Weights of a small GPT-style language model, trained from scratch on English Wikipedia.
Size: 10 layers, width 640, 10 heads of 64, vocabulary 16384.
Training: a variant of Muon for these matrices, 969M tokens, 5004 steps.
Each number is 500 + 50 x the weight over its row's rms, rounded and kept within 0 to 999. Layers, rows and columns count from 0. Numbers have three digits each. The size before them is the row's rms in percent of the matrix's.

# layer 6 MLP down, 640x1728, rms 0.0572, rows 365-461, columns 1008-1151
102:496443552415460617472575614498514525481451560570497500610455509505521425450587538419550503491506543558563429463563464523467478508509439493599504469439591368586562386509520442516563504528480507488528472526534537502556453615663518503629505449500531492506484539533552483549482469435488406517431518603501488458482505499458573549518493573503472512540555505475457510484468483475497508562523456491541461381501450470540460462523455454533512
102:503564462527455475475526443520531491523399534465467511570514517497482574502549542424498468625539628584368474481452429558433511395461497528611518567558514462535541449443497482567520542505440548516490509498511531571411499557501490563530581519603401433505425506419398541512443406510528515532452511502518472543520500524482459516470431414424578520476549359455579543472422475484504591516404555518586484429491449462565545451470460540452492
098:455453438532455499498550455475474478560493444425450486573521500492540460492545527613431549557559490501475555394569583566485462542525518554540520548583467520456530564515454463503486497471552555460475577468575438542508602494438529490439542585613552521450459464523534453437480548525397497530465461528519494517435438467536435487534531498511411420492607491548513544518536506625564530579503568531519576416519541460545445566607456464551508
095:536543598455501539514596535482409538579491530509451544569502521446484463516488507501468502418490534327455478506567477454503515517469456449484493537513461450515586488561513460478461416488493448550481502565462537501494502478470477592527543507578455508518461551516509438516451555564503462527549549453515519554504493416485424413520352543548476592561469454508473440517401513487554523553429445433438500539464570523513412508474502463518463
100:466457501458542479507467441488542541552497502443502498480511417445491489464357531517525421497528454473495457537494486503576479552501603491517453543408480613522467431405549425450585548507562486579504497537449531407428536467496458470547552436501531468574549541526431487473542541459453578514463400438547497497472463453587508531493460527471563446485387520446533522511466473483490499457479487466517521503497459521525484500430450522487546
101:496467545488506543493491487426534438431548480507517480446451475487511543505477525576509567563493363598571433550457572472558551524450484563436479511468467475640475507484436401375512496496553472504481521475558557491463618496462499509526402559534428623516561472543513573515470519493426470446545356467482482554390540490487443384554532391505475434505457471480507519495466569455428495477510559592448481439494484507462431576543525510537566
101:489559503520459479449574512476381417491505558437480542533468495564499533534520520501450557488502568575547467474471408485564435481534547441431511476567503525559462447480658524559583500559375465472489544496512561436445554471450537603504497491414468541493436476501513467486421458542504521576508475465417553511496524517498559497477492508394579518532459556507516449539540458518547484401528485513602471545539534364542491564445476543476409
099:506571504487482481498519491553498530456579557482523468519490518577475504533520511403433461532526502423546535452447507468558382534444575546424543547462542540478417422555518533495513472569487379452566482456464526586480531527395418509431541484443506658502528412463537524478461472503608544518537466546491573509345475498435554484589481548608461563496434549549437472558586533580524511492567512535552460558539495542530517497530445621470558
100:502478583461416499557567509515516462534529553478458522501475480472512514481426550472488476502503536534456521460530481474493502558536388467537504509455495558567477416506589505449527521428447536457481478490575414569491550455422431505481444526641415432510570474539552487521568542532556449462538443575470461485535556466465545452527426480487511538595521549560591564505489500468510521489483462559561520548515505541491485510522486502537534
101:371512517461497480488542424615426413510517533475647529489440578513488378541501545459528478567564482445396511532525557526451456518474408480491597458465560491613498505443513491550501444476410533592414437558487469499519544440492471487424447481556510430484501450486501530568549514470492512472459499466475480458502442511480455465481464462484513474560433506431548614567547535479461495565495574491483415391455499518405528475485557529536482
101:440425502508550475453594474465436567502482525558404422472512502515480507538446462486531452482525512422528553517568505455509515471600420434399400547525483526498468543410461440563431473456449472433554481563507490519546445518382471523492485486614514547521588529539514580462484561507555461502467626511466395537488437513553459508488385519431501466565514561425541368517563554486542459556484539578490472615519549498475427475551506463483506
101:479522533621488556513546493445479453425552541478468533455474529433578504491474491447419608543537446448442524447554468470497545497470458478509541465480460530508572476400442476475398460563544465494524497623478447520605397492489448463506514508512456553440573552473518504506482473515479580472436499444497373540527523485482509453567550396519471667431495622471507494511545558473573507520599541501545573580485558465535506527566467513545437
100:498429537578487494527468450474548441556535483546636445494524492397645493599509508455548460495543472473576554471530442520539544553459499562508454538531458435517589454457509515535507503531507592450508477555600509518433613551493424417527522422577323402558464493453454599499536502508508516483520516567540544534520576525470510505593422547423446482560469495441470488504414593497579432548465473482524504477569425412591428505489457453480453
098:547454536533514570489498484545594467465408469527470502460517512567542556522528519433520539540469533570517453491562498588505530526470495441538436476508431471510564534456522539539427555543459477514515550513602480510529496553553547517514421495564580478438463523649546434468487558544460599496466562548460563475499521498490484589408391533494537457462488460541552521531543409471535501510579505502531512522499456524470462485482542475450381
100:464494457426498505500464556413520471506394507467473466453578497565560499483565512488529517517439456524487464419476514508476441491508491478615549514585534417488511490545485469487460452554444632550414509460431493460479431399565491466523449461492519580414585575401496523548557531548557458486534542471512470508595445525527564449608537589537422451390471519476460503408540478389531446552516482467492570422529555476573454506502467516487509
100:536472575396487457551497441517618563476427484421429493492521553554425584565552482536504606592552546492520542531529506479512477472478561498450498474550465473562454450495410503454444507467525518553450498481422611485494504470461569518486495493569546442496528491548509437536538524506543577544502470509443495592476434549467508436533523498520423443529425403493574502522463428498516466543509431465522551510457479479538490548543566402424471
099:519464538419475496540582545527444567527526470529456465486474506483566521506443562490503495604512486489550530557465495572544569564592524502491440546493558480527504360516490429522490497469504518476494573491552502567475503562519588484394523456424549519522547496436515516550441561582304526541505535561470535455531554479509499431583545455514485497473469514517564520516604526521596392634500431527493502532541432517463478499556429480522501
100:526533489537429438551570465504541470517502424500543509455531387492459619515473502447553485505564504500384518556524502543514394422500513467507486401490485475487558461568575474618543465514562425425507466541529605603464528433492523535545469560432507514419541470506442475511527431519517567519467468414420559474485469476547487476527509493484606481543562430464458482542523505594455447488449623489486473389460520451547517507462536469500509
102:527444448575547585558447488453476609522500484584590426565481506542506472450557470399508497460477529484505491498573478490559502481548544428463488505515503481569521529541417599554432437483461524460448526582587393469458530476491382512479517548426506489502540429536522505437427509503426450522541523523487509437541495508503562552523580515540476588508625487437409521477485476483497593522544532470448497482457575530502455460393495450448581
100:448513430462516477481463580517490462583469516496450485481599436459310493493457478451436502501520512492520534540578464509431500500556457484570565457492494731456493551480483543499545470575452613464515506557396408501493440551468460479467580477489504456429417484506498485488480562560511482530511488496388592471508464555521486523520422439475484412528575567407475465552502635463532481553432506448524467508520377503516531539488428435518468
099:431427569490435504522504519579544568546589421520497479463538418532560581493523476534618462439582566517467460577502534525470511450447497480514521587488546495471485456379554532454557454451545608453521487502513442569502618529542480453426595500484468437510437542542452641470494464569381486505511493486580452508501613508456507456496468545591493472506450504484542559503499545506442426448489558467518537449406529497410526573525504419492517
100:445526525502463501608424446530634588489450457507469433566444554445484445589482464449503586517450500503497510385650454509506542403506524459524444614479481616575402477451535510515551465442490509503554523518591608519535582570505525488628535540481608526483461558532492548456466595535533542501476469517443562456497493526541442529560452470530532482452525515500490414526529458505553514616501471542425553573445528481461483427538545492509567
100:500434519499446492547600458510569514462470595456441444530580507570424520521516455445529539500491493496467558478563563413500407493460529478376622630487479627491483455554580468534450417504410452538552513485517440480491425564514458514481476472606476500437532576482458541435508392458495489525541390419426467475513540573512369436411444468529602413463371444479484482595476553452531501453504472466503475617514523615538538416464399552439507
099:503486473472526547484514579558466507452433495502475513608456579568572426511458446498454571554414436448507511516542497531578538428488435553518410485460493551443630466530505511512513524507487493384493542466476527458503437508556454523462482486377488516503529461572522447456490469548458541360534477448481483503511530486490585514404504509465420573470402494604514433503559495501583535484531463459460473461470524505503511467628471550514481
100:549476461378493474468486558423496426471486454464544654557589457438550466470508537521440578449488492388466616531413451461556393480468474526439515483515560521480425624476480522542617480479497499466557472491488471455580575564500560541548412426462505484482494461471537548510561564576563529515497453484464358431489526451591408476486545524449532441501564511577479405527488591473502491472509548422419536328462466483489444473512503444514493
098:517567471521497503513500534468520490507494512454480521519436527440484441514516541474601433498490479505519526603617551529550442521494516610578496505464575477605446510510496501543458534453484563467500448502573583570530556466497483437454525539476491345523507463480545639444443463478525473394521560475592483530535472599527447542496522442559487444491570470518431482462496519443404494548401452578508534474401529490502442499556515589506529
101:592483432464462490434513634487456543528504481544460475521470439546513416487487513478571494487587501351566420632454480580467528432585573512490526522525483450439488551515471564445591597577557466525448544505463521490562499526532583459479587453437468509514584506451433439445567491544494471365513448520487504540529382510547490446537560471435498526581533495481518608422428518457474481503450501485470431494530386483545519464416425483533470
100:437507575489462586611482448519551553435503487491469459506543491573482456454476524459519504458482466542529511422558623416553448556421393459575541543462571398466560511539514451577564469454473543614601480515460460479576468552571442486534524504580466499514552535546468457462500381475423575466455473501487526459523527438438509413492526471482486454453516500482496534465486537517449480469503481489481460526436584448527485543592497512495540
098:560451459622549452510508479463451480629439470579419528530499478504472528534440576441511525389486539504521444435472412589545526523472533487490431475533496562558457546530406514490491537427459402426485505477497498498428491572463582501489491494514522479476536439480500557533559521425467514469495472531510470437633523509455516463456485584595500513522498551436499564401500475413496556530549539488512501467569528537529521445423480461567521
100:626514508450475417483475460486575593536547515490493475472482470509451465575463414456585509461436493446484481632421468546534611501541481486563541398590515484497453584546534515511551515597530450456536568481516499420403457515592540347471542507387494565510511480605466577533498541475559504545553485540596432472489358538534501592488523514475469490552442449510534468507481527570585494525442498511474548481539562459562550539453454481470465
100:499508415467470525534570474520431523331504513418499511521464495511580492491436491465482517593535470520541519475445533558589530501508479512492500564544430516559537424514564523529523494474536515485484494584552476554493484497560457503515529455399457517472550498552508493492552529501517442535566481533517510526565457482580549480520461438451538455536483551382471431571506478503479539576457495388490499459580543491478563522430536479456507
099:493528571490469577555439512491583502600569551448477529414482414560432436497545525507440515489561478536514493526548594543625419519574512566538589519489454571556522437466468467386536452521532623491501442532495546475461451394506490364505475464399501417536534444473544470454495486519565461523471568463508577526488464472475570509595475550464590506568353569507408518509534571485482493444593472491495489552596465580545448575471389509490521
101:475540507432545450566529457454515447480436565454486430539517528462572440541533489542506568456424457492452531570577505474541431543502575528465612445534535497544392550430541496452450505523553472508468501437481523414506518567471497486505475514492455461536517494519511461517504482460473577413602566360476475512464396476574499545567433516474424644535520565475502493546501519484593523466546493520477431422521473479594556426475547496451538
101:580482617496584479462547497492480487530421457539549498580483503594533414459451605480482479453522513567511487493504545502535421394474441494478474569483523603387534474525477467425436539456592546498425520504419513613534500456417418392541485448548500541512555473548430526463468502455545461544478470465433443578522554400532479407516464567493584406470515505538544381583493505434453584507494436511525547521521447506520540467532492487414472
100:487518458574496560469526476593443468454492533480576523563524590474485537512509476499504533514470517513519474420491502446484441492581568549379487520544419451559416469444485494510368476479444489498424496528459521514496553516513500584538568554508525421514537507541551501431493577525511448506524505480403532541473530453482473488553464548425570567470532508496544553470453552528554446449589464507502505475508540582544467436464534480493472
099:571532425440529564491483429387453359525520475485472467388486503526433404504410436501441401534504400485550384453561516598533439469446522469451634493492580420486557522545543508521558468535566494520538536473595542501518460456427487524489464457467523548481505543459455615474564509519413554512454506479474404510455481444477504469390497530520459510541515422548475541543459491485472492495543500417613464454453441524499462485506451551491489
101:440532578384549493484529452531498530411422515408485464597501558451466490465477472498485477566491461517439541479452503522594538567631569439477519503534549493472487517468444415506556568557492512447454476481520463460507532472550513521555472523551515521528498492543547459446510495560494529445483517551545461481467502581455443529459539476543491465540462477436463466494528539524495545526497504493561507469465472330506504473500444507457515
099:588497489521513536527564502550487452549536453500523527515531491521575547497540465558569464521531489520513558504481509570488476539523514494432561470498441516450475473591505478517491507540446507491491534577582416511540494583479477457474495501500552422505534423513559471457464534491465527536452501484467469592347555489476481532519527453516579636521624500470442533589410545526385440437511458492594582425486461545502497491501464537479469
100:512604566528407534504479585530562461479507474455473459467487532483497580512585457461525477433494477564463465482440461455596451403450441510430533400420443587465471423456497537471512420453499528447454466490534476465430546500534621508514473472490543513500554591535488505535500613443560438473545493461533567612449547583485511458434418480456535384386567463544513538669513518489443472568583470483624500479459504581436443489486543489406544
101:431592518488478476503580499482444444551469522436414494443564573549476467533505396473581482563504468521644467436465531509456510529527449528473584539494507432600563604482485495516505607479481509543564580429458371459426570527443522470536490440714513554476475496509489534450374590413405521510592514541436483536635473565525540558514452499521481555424463434510531531535449517557435545372503490560594473476588516530606424518489531462468438
101:588514489387473386465539510519513566577436427511585504540432424516488493638449510408484410491562638544400474458483530480467532470488509494561455478405504432426430514548588439521485448469496546582501495543605436518481489544374441523530559530328521612500506522557567474527534489494496484517545461519538450495524615448543479460490497557543525408533535511527540524544512620524485522487474564458498521483390498582570499527404437541539480
100:567463499492460516596567418509591473583497453373455456560540462478521443493467482554554573595465533406461462531493576524532501511554568401548509433499605571503586513507511482499474482463573452528458519492575539464465512505629431545529546532549505480489490483400460393527459554576531610506557515486548447506575579497473539510549479510436559589435550513590603521566453601415455565523462509483439519435538517458488469514484594581625518
099:522560490469510512471492505501451508509403510422577439485471444506499381572529414434619505477474516550489436464518462455438530485474483550625531551432451377495411503532513483451536504464460653509454509514423546409537473467543450492457488446495524505522487591568489485509524472595473569559419475521473539501424472517477553533423544535482510488503528421511402475512579531512465449455449424518568373482482575468515487580483595573512508
098:591502495559504472518495540537399440447512480457475559563530609503489448456432405559413513487520557450516499528578479494479434404454426504519543518549507461558515564576501512464490447507488478484529519468519482577486406522469555542463540569616434358486498408582474508486458471520525479509527442474435554578487521523426575519491497503454431454467440581479531577535433545459548531518538528603512449580620530486530450493522468449506549
102:541551522451474479517454463537575464568447449584538487494539595575558447563488498414375551531464515598545509415504552470455464505452486569548493469422456516561452522494602470443517607368490432545520437543515543485497489504484475508528510488582463498432443549479465525418498461464454455550515456512542472450496496470444568529548504487503435516537476426427415362489407564490504433571385551573493485441496539433513428491539415512489539
099:513449513486448482479489417573541551422534648556514428560509491496398467566428542480539463576549455435540438421458628511526521456570525466490514491546504441410528433488541488567485486411479476507442471469459388478541467493420478431479546458530474490510561612551483485478437484503540471500504470477489556530512539450544448578470652554543570501493487452601423579485539526533484528417492531501509510560522468522492444437514462495501468
102:483468472415503518530454527525476525457494552398534451441504470552574478450454502460497555566495432536447497468595505513409517449581458481577532488482569455507573459515514466504429508483497473552557531464506546527480490590479474531440616474583558411452494492468431538553539522560541489469432508470441625456479533526541595473446504567551522443536454509341451502480531529520531625584461459538454475468523492444477592504581490535475525
101:580504559590571495482452507512470512534520492409525468453456535532589483505516489506472456681447484520505427472543491570448486462508539439523511485500482525508533582525522449477536438456532413525530499474477537448444459464525420509415513490560435466523408584538441529538472493466478491564534465586484407448374507648434518506465417547542429507448571547529479473468433472438462489465491429513447563472558505508464418467516516487506448
099:613449489487452483483468518494440518544532564458512416495594543464610460521577506483496535414487523515559465464518445523413485449526475434498448499542514458603503550488488440444550467490490583514465546538564491539517481497391460519529474595552499506514550518438515471541477501410369472406494538524494511582547512496521459427503495569376505523534462469446481572461533615482568487508548422502491418400488480521483448458470530488527459
100:485487543559493521569414385482519554532573444487470491497549511466554399473476590557419574510403503521466529498462453510529535547481463532546493491485518449459450477411386470451479448515508476453541415456477523416464468458431465537492421522526450469469505445573477575430495533484541344475498494509479611589495518463529552472363539486532565479543466426539506503521429513485522549556446508484500493595518562584403476533506488547449371
101:434587443428471581464399439482614461490491466462478465480559489499585432565481461493454481499489534669456469505570436470474494506543472581478487450582514500480608422492546459465554520511438551556486447457472500458463556487548450514506447488526555526523512441492566540518418424430445439388447511499570530538594431431495494441464565515552500428387532468424491497573506494446451434458603511473563529487472567525447534481577462431464589
099:569533416467492574540484501510470443484485442459368449413482587465552528505605494485517526452594491505488539523477465483473583561551555462463514585511456524535550483473466542565526496500525466512534577497442475511610392523472516402470563525496468502502496318602372453455483551422496550509434459551503419469425538473530520493474549443477597570489570405509491404495528510509506579534545463495544558522453420502481538502477493552533474
102:532503530501493474576510445433533544488466528455386460526472492602497490531509497567498433444477462492534490486616441386424526455391549503590496478514485503494578492551483531506530529517453484493527478441509463445536556550461515496575483477524458601514512456508451572410434597435504567524485543427428593582494518452542487498553498419424539490480521490433466643464412524503493528539486515452423503472490464551430489384456478460540533
099:475447445515500543478507536409564534452538438532551500498516424517434582460453597535602561553435377550455458477415473549557497473452507575580503483570482573490472492476601486561424386494463521589483462502464540517524476458504509542502557405483491522451581491486461574522554512496508433414579474480441559585534538501506522485495454440398441447556459538435512466484494558502456593468491479541485412412488475495471527525550488452415509
100:527483493529477458501478573449524572617529531420623421568451524560522582486558445430502568417501486524427493640434546499624459571626496458528522481427567529590437502563477462596349625487438501500523408466479469493511493516599478652444509507579567551442555491447555465532429466429406529447479515500341547531539449575518501433532484458485435520545421510582438520548541454425583580469550475596476500427542377385520433443493505511469477
102:560428425501597471536523441539446433483494445448560566461550491439444460402514506453479500452398574532530426527484469465461503479484492485458482435545511427491484462466543460371549410502604489521478506520395534535473476627525536505477548525495510507532550550486515491549499433514583503512601532491393568502537487461478455538575463513519512501505497491645515424537430512512457595537451599537400445470548536428551413610460555486500530
100:449448506421552519550465521535529552475493499561508475504485518455547436471545574496543555451585552453599527452495457528438537385511591541516468444544592417475625518529470548484484425548538507485444426405444611538506481490485563458423455604523407516571409551486493474489610479500525522473500579569454442562500461443470444485556520517482575443528437472497471418425589440461462513512492500530616505566463560582490506522437447457514414
101:466466526543465583538558501526517492501509499454557495574477540438647542501422553492545518499549587503554446490588575489515414509607453455565440466416506490513383568577550470518424593400453449562452495549487450431492494442430451508517480450535484522492439464570587432571419496549523490546599479440535459511451398437469522370478518559525512459584493449433523557475409405435576540500457496523525572565486512503563543406540494475587509
099:529496452516568377529465539509533347444520530462593448546393413449465563436518548469479498506507578523468405443422497504556493497611443511476464517469505575475393560461518602464466468567495498526488489422511398492494455588544546459509519505592537527522484446510470484565513527592502554525352477473535548485485445526529528480426473483462530480506547544534538423558523485484482436483555532582558477538504418484504489513549436425538573
100:482489556453463475539490551496489541501466481531548492442443498497521477437526435510501502555488493620509510613513417487540449460449495423493471566451570485531567449444478487389491483509535456441567524463422513513419571501518476449506468467431510587495477571415552563507488463510507509520528482512513490431492449471499491509575451542506497484497478405559451430576492543496491540545491570424480566452473450534485534466522473522542532
099:479496471503570460454460522455501536572475482535600468547536620459474594483479445484567511493551526452414584472502466527510475424510559514554364492442489456450445491377428515422514513587515462551593538504570506467462533491548552487498444496557455506616489531565539534518560535528554590607563466523482444579496518467452440539528543504412521498447399549470520465454492521633480566526561495518520418494565515446530463497473542416532458
100:560495486455485413464523586394523449456462447440538542541623485577486493528563513462558546473497504511444499437479479499549390597491524384374517471435533517439558552433475500504520542497500457537514548475555513542473552475491551501647526484437607506452480495478486465503511491535464397520515556484522540429459526521550400514417501460513538522426496483520543461500438412489509585536503496436493477462505462569421436534436520476591431
100:380450490534566595478467440443440603593458565488540524513481425442448516492464481494404497458489417461566469480536470494540504438514487484539594497457511689518470538409419443524443564515475523498476538513400554590408511536471448462613533444410495601417406526450492591520545492530435434540538569542491563485502448406448462470471525559526432517511457513372451630509479475371474560595510541490509495519507524510542596537481509501482544
100:485507438479538561498560593536510503509551557549520519554455445540496524494399536456458543501394658501496466444490453536488540542438413476525487483566427472540496521525458422568426512494557474529497538566612436483479491538494504475605431482511470475486569579436491490532465488512491493518465494421361517561509532489413507476514432453479499465454573498517547503567441508521496539517454509457553542461384404443480594530472489431574531
098:454454421498547524470592506522566474491611448432521491498362484548449503489483452491522477477530512535557462527473616492433613506493519541539469461557509521473474524484457470425490492520461533556590449465515501475557440542442496446474521446482583462486462502427541491585565539481611536500512501496495430426430381538507455484461597554430497484543538463544560519546450610418498443503581558533454506530437600424465460455482483545543567
101:511438481497504551472446456547504449517519501484490487514534449493512555432465500629490501515538449450456464492413495485560466494557508444411510488524501378489569421522539475472487487516551550606526524560458468477539480519437460458513450460558504560495569508528444511541602479617504547546565510504480487420536560451327528457401494545527580496476468466481504507508546489433450570450544527536538481623439464596564502522445386477443536
098:498538482492537478532477496525463447432459535527529399473536438574468505586516444478566444514531465501492527461509539568507521471567451555562460475396554345469497435366530407607487538518503504547448549629541506500516427448464456487452483414608482480400610481427430617556507480471417519484449478426471497576457461505494536589596334486516418473466436469534492555534466526403535497535441575510551414451477554465545479544578523586539557
101:545567608498508463492497427453516505428469458521436483491525541485450542553468510404472511476500492562532520478489484438469422613528504428574569471493532358557541458535553536460561562564510463489500499499554411512477530537416534437510426500515570455467472541571534502535503437496474459511514526432520445508411581484521582525424487575536484475460541485555546477499534557500521469584425504481437466530502504438531541520531490511536568
099:489452483422533483431403403455495455499411512525466544503535578528557565568411517471395559436456445543605542468488495455460528575444511496633403416489506586403507531525546566500483520462418448466451440504520394577447537458447517553480449490424490530501593508531537432488488470442506558483409548544473504569482500441464464511573570473522514485511557434435436541591408518532473529461578495477510491498506511533446411473541543595570470
101:568475447355518485447496492503555391455543470508519452579503437506515435470469501427503506495454575495481524503484434538483599460506535499411465574533515443587512489445551496544488501550464441460554575422584416426422524537497491499497510490525550513511497513454538444487415576511470489541383533469540493467417575541484387598435497471455467513476464442532523445461530500456537553508512497520478626559479507511538447580491553504590472
100:353512446565518584533434420475523526517492501490584476498558529541491439445484557453522457531411512507498513378653464529482482443524541527490450560459549549447470442491530484469593517509489505481454571531522440533616408540489488479483535574527524557531481565486443505475454424548503514453421392547473549508524675474417572480549535561535457588471466654503554562424498412461479466534558434516529460650558524570481524524415480509510445
101:542513504503559411472465448376550517540491492498495550535515459451662604523490466460575477502463509506529501472530546578519389489564451557545503505504474543426544464557415546441471514490526532488547550467556499420540537448589436483568504396523479530422463477489506523521464534491424402479495536472576519496561485539566535370550400521507444517486540604477476479491436570483533375591530499463485527461602457460529453478531454414447403
100:501479477502508484496477589589495426426434386584483471492508567540439498510536527578585503457479449495554430622439494590490384464442462513523366461517519390539457506503526502435525451432517587524488433489555544528502422454499410479455511492510569489418577511471559556488599451423479481494546432627468494563569398476491551523554531506494411448519477417460454518497489577500466496477511487560501488595390523546437520494466459481556533
098:415530504537530496542488518506578373475469518516460515468498480433501484472522460462496510476472565503508549439514504462375524494480435466558506526510550500542523526437535514583493548522387487586547468552451478474467514514531544538582569502465569527543561544589423520459504513451583616445482413535520545523493499546481484540499466501518470514469474485468549489543481485377537421551633502560549413418534445477583431424455545473467523
101:506447540469515507473629509463415559525461575485502574480564486527474517533563567500535460469560471447467424447373564497400524409467476499498487465538411376486402480495468522509498498455461495436561469497541506440464518553490488499502504512521480536530535451497469485484548559575448433413568485464461500447547506521516533553560498488469500450638536521420491530516464524446396411492527500411566471532493477496514487493533572495479489
101:493515596491566498582493508449508533527560456489539502495517532509599450500385495428433568425562425434504414429561500518498595517437585428474511506427570486544570480455482539449487531505490430461533419493443583408477575439508498492567519503540519426503441601551490505525540408528411452558522592587564510509517578416440474528444436455547590517613471448533492650530430530489504514475545447522602529473520525494509538460356475521606500
101:448533541476456479515541567418503532545401580406474411477545580561566494488521543450440468474511485464434468594465423547459487559453449550575434464536484404555428519470592416514398436538474463547419536454472474450512451490438441422583499477426504500420465461508533450514484549533560498578608499460438450475523477535556517485556485582476432447478451571514461536504528492474575451562499385531495483436494480421530567552494631444571473
099:493417489564421461398508502548450459511504478432570510460576537569604508493512436494455455478476445477504451472458479433454531436532449546499496549604430569515505509438527549426555482509488500454545465553534520488550543490530547483481449457507384534471495454507523536510471400570387395560482569451584575413511499445416558472429479426590480525486574542451468523465486500472486493545455489458408556486464481496418494471534481546418485
100:497521414525503497408484567448428423502576472473431579564421468461482540584589602421537374494532593560492504474453385496421521514536525531481486530462556651424518532546595524464483472597514587564457558455565472513493500415491478510488481557551429514482467556516498516565540509461467525469550477463450422538557598432577450435399464537462472520484498485468459523496560508507525512488388499572493494541498557542427454530494472432497500
101:555410436516463493506514456422461549524570503453437493471514469539456530504486520521624516515490506463649489495468453468477451529491469573617478458447493502484553505508533481534453460525489546430551531512509554472437519567538447525524498512510530418451484471454520462493482540443519460403481479487495494568575534503600573538510489513514570450507425448445417473472506430470493467535484445473503537337403532500365561576480444578527584
099:397453572509554459597402479484536452543512470603540487456507539493475478481519471504518541513521527462517489491414429478478408414465549555498561470512411498557359523479580511557457483529538500499595542509507586519484498416495445463405485473453495435564507466441522462445461616551406518388577507509526472514516466534519449459500499463563487549521406467461514493538549506506469499539486459437439517617573500516557468495451522435465544
101:535479558516501400581633548559479537504477485528470441545551546545456509491447424533599484415504547588549540503564458541479391453436383498543461409505519445512529459625481503570479416489482593503431541525411446520475504437500526553454570528484512521474445521484552548495654518506491497513433528559506543398522500521504429536448478566419454491519487504496514595555542504417555482486561544468559484507544509521531553512491481496428517
101:550510515468543454497476549540442433546441475559503502467579530442558473383505513591512539536563516459523454438672496431459567449387501475671496510519463512417506506505469505502455465498536551495444606512499581459513495396513503425556481518504630526432525480416511462450443592489393404493448492514492437552401456571501501523548493493454434450535553520446478511504596435488519599494535493541553479464497460556544485432497537439433506
097:530475464542459521527515514558539467460564469486580519421549447504472381540502461515549494455510568556481481454475414521494518519457426465476517558481476446509523547608367524416489489437407569497528528562559466666511483636535577493466537496487511524532474580515486436592512491465456528598428547542494474506409620575570513530557507497508438615527501528457487470542512539522471476464493434448429447470551572549484459579539484502528529
101:531541488580563536490512505687587500532460588577485394449579558541520520484553579464483530528449487557576529467458452377461595530496465542518482459488393586588499494477505547546490463473527450586506437485434587502456615424491476529407629501531554540507473495456445504518458496569531454444425539421528492491460446456557534507455543451595472524556491564547505509533526562460571502498548472472573603463502520456595464516421577524442524
100:410494535502466491560510577489502461587519471467505617598442568496519481459465541385473516441476490463433512473542497436444651603590517642509562478491418520548553553487465417570519491587501525528458570488524515434539595437450521436670440480398461514465517487572508424482515442645557465509374557515524451390414525468537491556444493505551419503475484586494562430479501479644503572559465567483400472287581529472500458478496475382476567
102:547538522491502504482517543591558494559442424522406441442375590522487409439643574494411478475459498498532432607482454420458491367441518505538516488473513582462420531526558485548567419540533446539547387526426573480521591523506446508434523563459415514557519495599331482444498393492563471485462418377455548405459418439516381474477577461516476558497484499614460403490493466544484512496465514443546450547452478546452489600508602507636489
099:431592512473455521461512397381483532475540516484383474497518521530425492466530490539443479469518527504453471578547546624396534490550522495409411546482478547543482462459516534607568504599577445523581501509450548510510438510450478524541437541482432479549476472672469395448449522530520499468506401493447440493500473483524513537508518434539512513456465448639462458577522533570503498444512530435566508423425509543515511540553520547608522
098:555425475565391578457521465441548553458586459449498559391464510448501433395479531505449500488542496469485464578485484513476575519500544443526459557585589544479558525486447468574531493541509487500452455513473491556614463506566497557528447435524544571483449488563537511500508482547466503557523450510595530459529460484440477522507503530481537523480458539439588456357612554394448560536581506551532473433482537456487524540631501606510494
101:579473563456518517498530514488528526495393423510481442452522485544511591523523469485531585519503525476482529395427527508500502452569439530500483496530525516484569537486513562476573539499442455511625494444469514504451530409493558436483523498518410504578540450612518544494525397445488503585493524539594526547515447456582543533481498531524585500533488506502535538481476441668556485519487434499479517265563538437416541561493537469530547
100:521485501603478492498443513455572483534520578512461441444492551572503419489414519427526469535567566610461443460399577525471486388411520479474579467466465484435503479537472499557471452588449491529543461502388521434538466480533524381448498449548471460531603476440484431599497476531513499442464546538549430458568532465580421429451452585538544527542534619540483473510590564522535585514480498510580513544482560529523464463507505613521495
099:489409428421525576433567428489465585572468521497428537600448495459507530554582470597535489524483516452444528490479479546538619554436482520635434555490560614416436495400462582482570565508458429449501510519513469546477470446574529410514492418432541475450532520542452472555468502543470570451408647450419503542421461520524544479535606497444441485525542518487533485500490470502548489404473521547472519456509542551542571447590442479597583
100:485434589536496511526516581535419458452434543465634478497466373471493518497454557502492530542501575513557514466484530420494467490542490479616504522464531488573516513409471549519535535492463415597586523606444546520516606523549594489547444538469477533475522471547432567528483587516521552509446571455531487488473497491558419485460462500495412514513534533457514589521519582470509478450526508456416560382491473479475490506565543443454475
099:505500445478498549534382589495467547541471447502523563502494536430499553549478518546520488472438528506501474491506580426562407578510440502508548519493495493536538476592487469483383528503544472503481553539440480536574439515472517514489551523481367482511486511581474467564488459488469583497514463562470555529447464420531522474446476547518598490468526478579551447536526410437487525563493431515482478534474550486527477456495486467473547
099:469554565471566477525465507497495453458489527449479542525525592542502577523537483502452478475528500455559535539455428507536501524496519501538554470393447501476458498404469527535445471492467541489519537515490559415559390433502586477489476607518538504509514502515601606500482575448520522454513515508507503471515500532461543527453496520546433495494527415483449404516567490454505476480496566590505532509596504455558601526617421506583504
100:522484423552519559464616495566486532481471529506493510491461514497526533528534514506542436533427487485545508425365464502591440513541449582559514531478534467450576423422535569499497514501514443509493513564475490520470549591456479549508519440595514473435493529460457534431530605472589450510481455512572594566490564545506561565497542442453510428522553479391570534518496532487470479496539450600563516465570566527614551513604493493533584
099:411457527406462418463564449489458463428548550460406444522469553513583554473493520535475494571509505486435422472467527580568520498501481454689543475502488480570492506546366443463549614450481472547440470511499517434434433492551435385396419460474500533487462457553531479438469494520499535458519516505554459378518587495491534477487512375459446479441459539518541535533451449515507589588525381384466523534481555530598532456513456486534516